Weights of a small GPT-style language model, trained from scratch on English Wikipedia.
Size: 8 layers, 3 heads of 64, MLP 768 tanh GELU.
Architecture: LayerNorm before each block, rotary positions, attention and MLP in parallel.
Training: a variant of SOAP for these matrices, 158M tokens, 4810 steps.
Each number is 50 + 12 x the weight over its row's rms, rounded and kept within 0 to 99. Layers, rows and columns count from 0. The size before them is the row's rms in percent of the matrix's.

# up: layer 2 MLP up, 768x192, rms 0.274, rows 615-618, columns 0-191
# down: layer 2 MLP down (transposed), 768x192, rms 0.258, rows 615-618, columns 0-191
up615 090:64 59 35 55 36 56 64 55 45 52 38 46 47 45 27 40 55 57 51 57 56 41 36 45 54 45 61 57 43 29 52 28 38 62 55 44 43 35 45 40 53 42 57 52 47 55 51 54 37 70 52 38 64 60 52 49 48 41 52 47 42 60 55 50 52 63 60 40 47 42 59 61 60 65 60 66 57 40 47 48 50 50 49 67 56 65 57 50 48 04 68 28 51 34 25 47 20 43 67 57 67 66 44 53 58 63 77 46 20 66 50 80 31 52 45 52 35 36 47 74 49 29 50 59 62 55 50 57 44 44 51 52 63 41 53 52 68 39 63 53 60 51 42 48 51 39 46 52 37 58 28 53 24 42 59 41 29 53 51 46 73 64 63 59 67 37 51 57 56 41 60 36 32 40 55 61 54 55 70 37 44 42 59 24 43 35 26 35 46 34 42 40
down615 099:49 51 45 47 31 61 80 70 29 20 44 40 57 62 59 56 69 40 33 45 46 56 44 57 42 48 57 53 52 50 26 72 35 55 62 68 62 68 51 47 48 36 39 46 44 65 59 54 57 56 36 35 43 59 46 45 46 63 42 53 23 55 52 39 57 54 41 54 48 39 40 63 90 53 77 57 50 49 34 58 39 33 53 36 50 48 47 71 38 42 46 62 37 36 44 46 33 34 63 50 73 70 65 51 51 58 73 62 61 51 56 61 37 49 64 41 45 44 48 49 63 62 87 33 39 61 61 54 42 46 62 82 37 55 43 45 66 35 55 57 45 55 58 51 40 50 32 69 52 41 19 55 51 47 71 40 56 48 60 46 31 58 64 40 40 34 43 64 52 60 51 45 58 44 43 60 43 65 55 57 44 54 41 48 47 62 49 41 59 39 45 51
up616 107:72 71 29 74 65 81 47 53 27 53 75 83 59 47 51 63 41 64 47 50 46 44 59 54 43 53 61 49 40 46 43 48 65 49 63 50 52 41 53 41 43 47 34 43 56 35 49 44 49 36 46 38 33 41 34 56 56 41 31 48 32 39 53 62 55 60 38 50 19 46 39 42 40 31 52 55 50 58 50 57 46 44 58 61 59 35 35 44 42 45 39 54 31 64 49 39 57 34 38 69 55 32 28 47 54 27 49 63 47 50 53 47 53 48 44 62 78 60 52 57 43 36 34 57 39 71 44 51 43 69 48 59 62 25 30 47 64 50 37 49 50 58 65 33 72 35 49 47 17 53 69 59 48 66 57 42 48 57 52 41 48 51 65 61 72 65 55 36 56 42 70 69 41 41 44 51 45 47 27 46 51 40 48 49 59 38 44 56 45 28 35 64
down616 103:31 42 47 60 42 47 54 67 40 53 29 52 42 49 53 67 65 31 48 66 57 51 50 44 60 40 34 79 54 37 53 71 53 29 46 45 51 62 39 62 71 57 59 46 62 58 33 53 34 25 81 48 42 38 53 42 36 40 40 65 46 32 48 51 53 60 54 48 60 52 61 55 64 77 58 26 49 50 56 51 29 41 39 38 36 30 48 44 61 34 69 61 39 24 59 59 50 47 54 61 47 28 54 41 57 74 43 58 41 39 49 29 50 30 37 60 54 52 55 46 56 58 71 39 48 69 55 56 53 40 55 62 54 35 58 47 50 45 44 54 57 67 51 42 65 39 69 65 38 62 37 38 49 44 51 50 34 71 56 31 37 34 79 63 27 67 48 55 52 43 17 58 41 51 51 46 44 52 64 36 53 50 63 51 37 62 58 51 36 43 41 54
up617 091:59 42 46 55 33 41 60 50 66 44 38 43 62 70 54 34 39 42 54 37 58 63 39 51 37 47 58 51 66 40 63 34 48 52 48 45 55 45 48 61 54 40 52 58 48 57 48 48 51 49 72 71 62 40 36 47 49 66 43 59 51 34 46 55 52 48 50 62 64 74 24 60 18 47 66 76 33 48 51 53 39 30 39 63 71 63 61 25 53 62 57 53 47 35 60 49 27 42 53 38 44 48 80 46 57 62 76 65 49 49 46 54 59 47 32 50 34 42 65 42 63 56 54 66 69 61 43 65 69 49 55 43 54 59 59 43 53 36 54 36 55 74 62 38 29 43 33 52 52 55 48 60 87 43 47 55 73 75 48 54 55 48 62 21 50 69 41 65 47 46 60 36 37 38 46 47 53 53 33 49 59 46 51 50 36 76 45 54 35 47 48 37
down617 104:55 57 50 59 79 39 75 63 30 46 28 51 66 46 44 45 37 59 60 50 64 78 47 59 52 49 57 77 27 48 48 59 30 55 59 45 68 49 28 67 57 41 46 42 48 44 40 14 47 54 34 56 57 61 46 46 53 44 32 76 48 41 47 50 81 56 82 53 57 46 33 58 41 51 50 63 61 56 50 32 42 41 57 25 50 52 63 49 49 59 47 68 52 35 40 51 62 57 51 52 41 67 73 41 43 57 64 49 33 65 40 60 33 42 38 60 41 56 47 50 57 65 50 46 44 77 53 61 40 57 66 53 43 51 56 38 19 43 43 49 44 48 50 52 40 46 39 47 45 42 63 42 28 37 85 47 52 53 52 52 64 36 58 56 82 53 46 45 51 37 52 56 37 53 54 34 51 53 39 43 52 59 48 67 63 59 57 47 51 67 56 64
up618 106:35 31 68 41 52 28 45 38 56 40 72 40 45 51 48 56 48 68 41 67 46 35 53 34 59 39 82 53 39 51 47 58 60 80 37 56 40 54 28 42 47 73 50 69 47 45 63 50 44 55 44 23 54 32 63 44 88 74 40 50 56 48 64 48 39 48 47 52 36 68 70 37 41 39 54 46 54 59 47 26 68 65 59 54 54 35 47 27 29 51 37 62 55 43 41 52 35 29 57 67 53 59 58 43 56 45 54 48 23 36 55 25 30 49 60 62 39 63 64 61 48 76 61 50 56 48 48 36 77 50 46 52 57 47 56 55 49 41 57 63 52 62 64 51 30 55 62 45 48 65 35 50 60 55 59 21 44 44 51 68 72 43 40 48 45 31 52 53 65 52 48 42 42 44 56 51 46 53 40 68 56 53 45 48 39 44 53 42 48 51 55 49
down618 100:70 47 46 49 18 59 36 38 53 40 58 72 30 38 52 64 38 59 39 45 44 53 38 44 50 38 57 37 57 43 37 49 62 50 52 58 42 54 46 70 49 50 48 37 41 61 73 56 22 33 37 29 45 56 46 40 42 34 50 38 37 32 52 59 40 46 33 55 52 56 52 42 60 34 60 46 59 59 50 43 65 76 35 41 27 58 52 59 48 46 41 53 33 68 23 32 39 61 53 38 53 57 42 58 51 46 48 46 48 58 63 56 48 40 48 47 33 67 62 52 80 34 31 48 54 57 60 59 54 55 48 53 58 35 43 16 48 52 32 47 49 74 33 44 48 72 30 56 64 67 51 45 45 63 86 55 58 54 55 48 72 38 44 67 68 47 61 48 65 36 47 43 60 49 43 52 34 51 37 29 62 38 67 61 42 62 32 52 57 47 42 42